config.toml
n_layer = 13
d_model = 128
n_head = 4
n_kv_head = 2
head_dim = 32
d_mlp = 1024
vocab_size = 1564
activation = "relu"
norm = "layernorm"
norm_place = "pre"
norm_eps = 1e-06
positions = "rope"
rope_base = 10000.0
rope_fraction = 1.0
qk_norm = false
attn_scale = 0.177
bias = "all"
tie_embeddings = true
parallel_block = false
init = "normal"
init_std_qkv = 0.0442
init_std_o = 0.00867
init_std_up = 0.0442
init_std_down = 0.00867
init_out_by_depth = true
optimizer = "soap_variant"
lr = 0.00584
beta1 = 0.95
beta2 = 0.98
weight_decay = 0.097
lr_head = 0.0104
warmup_steps = 200
schedule = "wsd"
decay_fraction = 0.49
decay_shape = "linear"
final_lr_fraction = 0.1
batch_tokens = 32768
seq_len = 1024
doc_mask = true
train_tokens = 94180000
steps = 2875
dataset = "wikipedia_en"
Each number is 500 + 25 x the weight over its row's rms, rounded and kept within 0 to 999. Layers, rows and columns count from 0. Numbers have three digits each. The size before them is the row's rms in percent of the matrix's.

# layer 5 MLP down, 128x1024, rms 0.185, rows 0-99, columns 256-319
102:518494507487469506476490551514537452520480458481487521469485495514494491543474505460493492505513499499498451492508499483519461507516499499522458498504485533432451460495517533494515496516494501
105:509511502474492480498519480518499458451470523508481545503505465525464489490487552530498536534485521498512486490532454499489552534487515472462533472496485518487472506533475477488492471503519470
095:472494492473502516517535524468508504489504460497482485475464526472517473510515513483529476482513495532501495523501542468507493498505534555466523478485517520492566515490485458475514571519496516
101:514539498513500538492489501477515529546488484490514517477507498500509528526483534498491523522493493536482518499498532493531505478500515491493486484494444509493523523517508514509486535508499464
103:515482522529505495481522458454505498494513518507498467466509469496491488535515487530512454506518553498513487482466490496499483541495485503527487508475547512542497513493544477590498525513503490
099:474580502506449510489500505476509502514553516487490480553512532511511496518497518495481520525499483505505520488512479507546478508500518483474534484471502505528485512483495468469504511513509475
103:469432513532489527457498465497486525493527456502508466503499525509497466523501484460553462486493487548484546504506543454517504579554480490522479494468516481516516502505507520502556512482528513
098:500502499495517478506537493510489434507529491462475513474522494469455498512539438501503519481469476533490497512478452494515518501501461482485504486480515478487523533555516492493528487493482488
102:482473494489530503494479469490525485498514528483508515529492457517487498498505475576477522490536470525492525481491517461490489488518480499498515560512511525549535500555498504463489509483457498
098:503508486482492482520541510521466481494539534534480484507561514481536494476515506528531476488514487491496506494487518518488503450534488530497508530534512494516539532512534518556475525507506487
099:533484455471552473519486487467529483511505499466489508486443505454497519503511474461490471530505497511474513485486498484470512491483518515478477508527501519520527481522528501495493450456527489
092:500520500513433520499462498494483490456512530468492502501455508524488485496524479474518507469541473486501508506518458513441530537464448478489482479481450479502489481514509507504530490468505495
101:478436503544479500522524490513472528483515500598518468482520507486504509545503492497506549503489480524511541533513507534500504450526490491492498504535509471491517542537476503500486520488531527
099:542533504491534483547521532507469524462512506523514475508527494506517520483493502505516507475503460511495508482491514516510505528475473514519516505471498491467499514497516533531468449488459460
104:488496520555508506485519521502516465498473535495480484534469533490524539529506527513504479511527480450489535515480523543558490490486482461541531497523466464495517507504524530526508478462501493
100:475524459497521473451462502491507491535476492482500480504532509527515476487470499517503515504455531445538498493488453505461531464476472471502478536459461489474503469536481533505492469476502555
102:468502540483495504498505502473575468497525516510520490490501469466481475508526481495527519501440490518513493465535474458469502485520519528463523499487529519517466530528536550492517479492471489
100:533534523511484485499547500504538504473479563520468547545534513526477495536493455532508547514558503482539481522481481474500516489555525498462525522472521510486475503476528515512494499489472543
097:526481499469524495486537490517497491500456532475502502492497519503526536501493498507500495543469474517507467506496501488456470464518505517486487518530473507464525550477513492462538492495496508
098:476497542523434483491499540531497437503522512512512530515429486463514528505516517501552494448524508497484486490472485515503500501511502476494500516516467502462507498513474457469462519487514490
103:504541520545494528521522528509481494485482511492485502514543524540487497540518547495492508492485498572500504528491525537525477490490508518492496475483475513530491512512517462518510524519455532
099:459496472463534502447503495498493493489477526500474485543522505498504502476488478482518534520503509510516492484463490478465518522534483515498519478500477533505484495494434495500503492504499547
101:516499511482503491521494481538471454558527512527546466484495496493520514471563469516518496546552495484495530449461480528539491479501468469531510500505489507463510523532488470511502505507474497
094:507468495546432491507522485504477466504517497523449478472516538494550518509488512442473519471510483491527476531529464485560496489480478487481525530464505508512480499503536496494482518519508511
104:468490482482514539520546466435507513518508468507528523461514478530507468481543508483487492512486490533491455524496508458491508490492449477499526487498516498490500475509531512530510488499483500
099:481497478493508516500517491524487473521462498521484496496488491477488473550497496507512528517482516510474523479497496478507461537540528513516542460520506512528512488498548512503511495469437528
112:482520491497447516501492542462477517499554522482471493517459535456498512501482499507509504453513462501492518516473463513510481463510452496499500492525491463487455441561484472480424484523530486
098:505511499476512488495501503472508460501463494508529533526483487504508479487488506504486519541523493481542492477509523477489521470492520540519499508509518494513545466510538467505513516496486499
099:516499504496504508492513478505492499529481518465488475500505468540430526524503522525535507475481516510509518521465510501520495482503519531547455511567485498475482489484502503507477504552505516
098:514480516494478548524487529489462498463523515539503507529540495464527487519531529533493510492490482502584506512507523482548458500487506460531493477456548497505480509546467499549481458510480507
103:472566549514503539523498527510497503463559482476482475490466476489532467499451489535508498488471474483497488507463493498492521454487501489479503463502517497529503532512471503507497529466493589
097:506540467462514446526502508547531434503485512505491505520527486458495545505519495525490525482499495503503481501523502514502529503522469504496495491541462533532458475502483506472479469515522505
100:468504480501478492523472470514486481521491525493510498497430495558505445475485481492500522473509484485507495505523483494524488503515484495501488469460506452484497483512517485512498489508498499
097:498529529489476483466513513523522495479514506527523517517480515472498489490503548483547525511474466474550500453503521521484498504496481546484476515507519546537537522485465497491496479471528491
100:520476515529468488541510468473431510501442534550473532512488528504501513506485480472464545505521510483507492524524455511514471502483510499418464528483505502483498496502482523548497516506532473
101:535466466501525488503482501506519491488519496475457540497498501542514530506477526545471520558506498470515515513521483543472512508487536485517498508513497539495485507519463515481513470515507475
102:514485554506508521438435452490505490450491481514514506483485512519541506544558506489504514467484525493488507526523520509468486520513498528491500507512511516529480481490511509503515525495498452
103:488554482486476516489494497546477492476484479543507512471485493494505530492524537529478517526523431528549501489529508511509547512487471460492497499496505467514524527514482547493479440486505483
095:509502521535503471550532470471496507527515508502492491528497487519529513471497438475505527522508511498516506482590472496535504525530531492464526516469495513507509484492472515518463483512493488
106:506484489496484510431485502513490467465452464488480527509530507492513508560489486524446494492507507477487517485507483492464519480506420507521517545547513445547530529519500515522476555534469503
100:468503494489481542510476497448490515507489497483525522500460528478522506482553497511495481469528483471524473451502494492527447518483539529506489470521474452461453465480498483512475515453472519
102:485534517499454513495565496499490444493470546512511515509565518502485477516503487506482513530514532506480507528469515521515520467487522522501539523461508514468441527520527523535490517469499502
098:470515494527474496489497482504462510503501479498491545526496469500446465515497479489466505468485459440471481554457494486444531470510503503487524498519488493512492504520518483509509487526489536
094:515452517468482466457503461497491488498541484513490462514501516532447525514551502481488488521489500456457524521475538488466506516488493460517512487485498498503489495477496490540470524482502493
104:505541521514493514503543562480476467493494533552510494505495507502488505520564536533503506484489477518489475498494518511565458530482487501508546521546486504517488530506481482506479554516539510
100:493501492487483510482508495491480524551579466547520494505488534453498492469499503490526489473488540508560489493473483512487530495509481500505510487470554487481492503481510526484560533513434527
100:499545503498465498506511511477494447526437500522474505541519543540470485496528508537540501518481494504480507528491500474464485471493460499521516477500491459512465467526558496533507533522525487
097:472489516464505515526450509549518499505474515474514533516486510447503501479499486501577522511529480548540480508473525503515520442508497486511527481488505471460514463517493468506502483508493555
102:480497513461474525525480489542446527498494546443543496516501464488533489497488526559534552491555521432464498520501468484464468514534504510525465496495471492502458559542509513513492452516523480
096:467511526518528439491535548521484471488490519512498516504494513513535543515487496555499492522494492472516519471570545516498503467531460510536485500509503537538473526480480538479505492524508438
103:488514502514485511508510511514455512501512487491498499489493520522518513505500492504480519475490491519562503472505521496522490441431534453477489510510506499480503559533508498494508482470496499
099:472506507487480485505533526497488486510543530512516472501494493423503480489543516520516482516483467476481519492488486525536506512505413504478462494486548509523456484516515497514506525525491493
099:522465536516501485491505538504511468464498508529501501535509510487507490517460465481551540471486513491562531506489502485480490536483535505494490515464531533495501561500534508510532488519464504
103:525508512502538496531494478479507497523464497479550434544452493488518525525515516550522507526508518506553486442456498518522503517548470470459528470514477475482499463486484524499526531503491524
097:528483514500502520506496503490503484508489556497481510507528492505505475475482523487514474415513468460508507492516489502477499505575514451492513552494514482498545523442499547487503453505458505
096:533515502500518480510508513490489518494497475519517484474458480470511485452463497465468472465487468501482479494537468527506492491496479519576493513490448496450508541495486560492523491525462508
101:525538513529518484507523502492462480481543504520515491482452496516483506508463490484537510465539508478483509527462493483521453483508469490512501508530513439486505553497453510478502477492463501
103:464535495510497497486472482506502519515509540504473499453479493518459490495544532488481519496481516480502520496489527469499568488507535474489474488461483538476504538485493513453477454499497469
102:522495523465506496516489508513484496471519483529483489475507490493481509524503533514518515493500501522464540482491511537476462469510523466507469535515494497514482522495459505440469531512546482
104:484526537462471504499508508488456500550545507474508504475487459492519504495544485534524527511533542517537517496476487507495502534458526532493479462505529506518486554448512521467514519483508530
097:508478491450475509497487493486500477462493479521490496477522489465503507520524470486519478528572484489525510494500501464499532510440510487488509530500506515513496479439474445493519510507521486
102:493510477512525469508504450515499510527528515499519499515520497492525486518553455477488496554476450478501498519558511484512482536504512435493507481494455480467499463508472485452483501496517494
104:491515510503544496479515447491522488515529520499512519528499478537513492485515481476455569436480477485473506491476567492534542527525483532482466528529485532495487539495486521484500485473459524
095:511449521516524543533502509516539565498498469454487512505497542528471525496530485504535522521471467506509488498520501465494491501511508497521519487477474525533485479458493504476508525516557486
105:467482516448462508513509500471519520484446493495493509501513526528509447512472521471487514581540519486513522487487515447436487498501527514516517492487522516527504474518555488484473485468486517
099:475480464527504546515512565502481496494517518522460500502499493497511489518488514536500483527514505504521481513507430515559505490494503533522527468506499458515493527543476502444469503500507525
104:511487517498487503524508468490460490513516462526520480489524496524518533482505496515520493480484529497520517498482488544513535496516512530497477500478528491481490500550532470506498467470534487
103:494479506529498478513478494493484530535477500499484462476490516487491496459506523466490486455507504475552482503519487506515507456464501500515490497528481466512477485462534522453459507525496494
099:526487537495507535476514503498495490540488485525474540499533469544488490517515479502513507524539478449465442485488547479476522449488496480534481497484540483486531469535478501477518517466502530
100:483514513525512472439531526493514520516463484508517480511480475536499528491514483491558488521527509533520493516500526495488495483531532460477502429479521517497508506504500493534547489498502520
097:531503535497459491547469475497516486471472486487515500493491512451514483501535483501478439503505515506567495523523532558475587515517518559512482483525531467504469495530503519471521505495549526
096:477466491485491523519482515497431471485493515529500505509479485473505505509469513500500466483510540516506495512528473507492457537465529496551533472497506500543500477518523470472512522481468476
100:517494481507472496499496525520515510516507519471471513508466491508495521453497517510490484476534504482504550439547449546531507506517492493495508508490509512503506542534511541541516532456467515
100:493515495496449521523464510535513481513493499509489531511525525470476494503474497502522526517522502503481546523485544534488491477516507509524467505492487518501478501479486512499511480549489485
100:499525464504517484515501517482465477475551469453490485516465524466524520461441507478439518522469497471514500490465509493533522521480462521528459523504504479483450492492491505512475471534536503
099:461486516488517494446499470492494501494500516467491496492478571499517471524506465498485489494509492477523477498482482485495475489473478479440517491488478489460491486516525518508467470516452486
097:491518483469519530481553543504466477456472540499498523517507524498534498503544488517491494515527512494522501477464496487459491473543521537474498477468485499492496484541529542541468489515479494
097:516496515489477521501512494528502502441525507506460496479496500467452538474485473538483498476513523490506509507514499549492502463523512497516489498489499485457528533531483481505478475519454505
098:493486493521535515498513520525477426489521531518463511502505524537530484480492517501476563498513521468526488513455481511452502503512434557493497470512516476490529485527499526493549537485509479
100:534518489510459459515549476497472534491554517557471497501451486473467529545479479503491468491482478454509495524476494489502465490514494506513495494503525497485478479524500511488462465498534440
101:473470467469519507455465476497537496474417477517474501528516455493468493447519495526466491499503474515518490478526511479480475442479511506501523498518548484521544504494483498507508500495513513
103:482516514504449473523501513493507498509480451495490502494496535532477503517538523469516478524518528505497528509474511493497448466482510480507524500493530563484490508471481489489475478514478511
106:521456478556515525440453510513507487489460523526442504508492502472534537480522503494555503521484515468480576494565499502504487499495506466478406552502492489506508513495464564454500509518476514
104:533471502502536487515474543560508477510494521495448484528512510554469532493478473515521483535489527545539534519519573540485474538512488517496502511520489511528506457531491523466557442550503484
100:478516520512531493499497506518506522512484540496497490490432477499516498499510546471473482497423501485492516489521480513502508482502499515492535505491479500492482501516485498479500554491502507
097:455515471496475477516473497442435511501506506512523517490526476485514496498509502510499480516530495479505486506481436508498502514518471468480506473539491494484489526475511495488497506506467504
098:499489525507505481478509512518496514545492451459431471477524487460452506479503463487494531490488521519495527538459512511493537492468514528493508432505511534475541543495522515512521519508490492
098:475554485494529520493506490515512527473501516462498483480561465505499504479508505524530494474515465567513496500443496503460513496507545526545499480477542513502495470510491513482529544503499519
098:488480520494492473529487484503474491485505494481531485471457525514493523468484517509433532484473505514493514492487504507457469465444498484492521478497530530480520537513522501534526501496458543
104:516478484510507481438505470498448516517479496498528495521525488492481472420480453485510528536499464466496490536482550493476488475499532496482503503537546521508494502471501517475544534487509492
098:517456498545477538491509469489534542490557485505494510489489522479534488496492450486498494549485543498488488476489507509511522517519508500486444512485514487521487544509469464497511494489515491
105:475481488530545517448502533490520451508482509505496523494521479466484485518506527505489514501468545500494510484499503485481453528520508535512490490519544493504452562541495520498528497514512509
098:486545459522516530504503503545477512499553479517510458524494497520523524474518488495517426525516532522512509521560482479522493558456507490469459486526476497490518501506471522508503553508529442
098:486559525482504466526524501525456556486555505520481446486485536512505487497512511483464504485470504472554465477501497494504541510490443516457515491498506477516462547484505494493535482482536486
098:493539458519553482512479473508461529536490563537490520526459482476518522444526496492501510487497484497493462542522508492509493500507488476497496521492534457501479487512556466522505558485462506
095:495500470504459475505517487503505487528465475504494487495492545537510504506503526494506527511494512508540526505488486556506455483489499495528514458484541491516509426474460497512466476437533511
100:463516478509541462508482472508520489473525490505535530495509479499487485491537494465496531542525500480492519481520496494504551515516504485491486468519495509473559476463465487502530473447489500
103:506469510483488515538504480476512484509519518488481448534537500455497520478495523484510459527553496498550491485478546525505514514524517491505523515535505483450482454499479523512504489489505499
105:491524474464537507507525509525503522528494466516502512528470482495487486502451463496461499470476518479566500492493511506498514490500507512510527489492481498474498526493502489508527510487533522
098:499483494494501470495537475482535492489516502422493505476477490508514511495525485489495519508481486481502519498541520486567469481532487519520473531470510529511529459503507515579506446518518487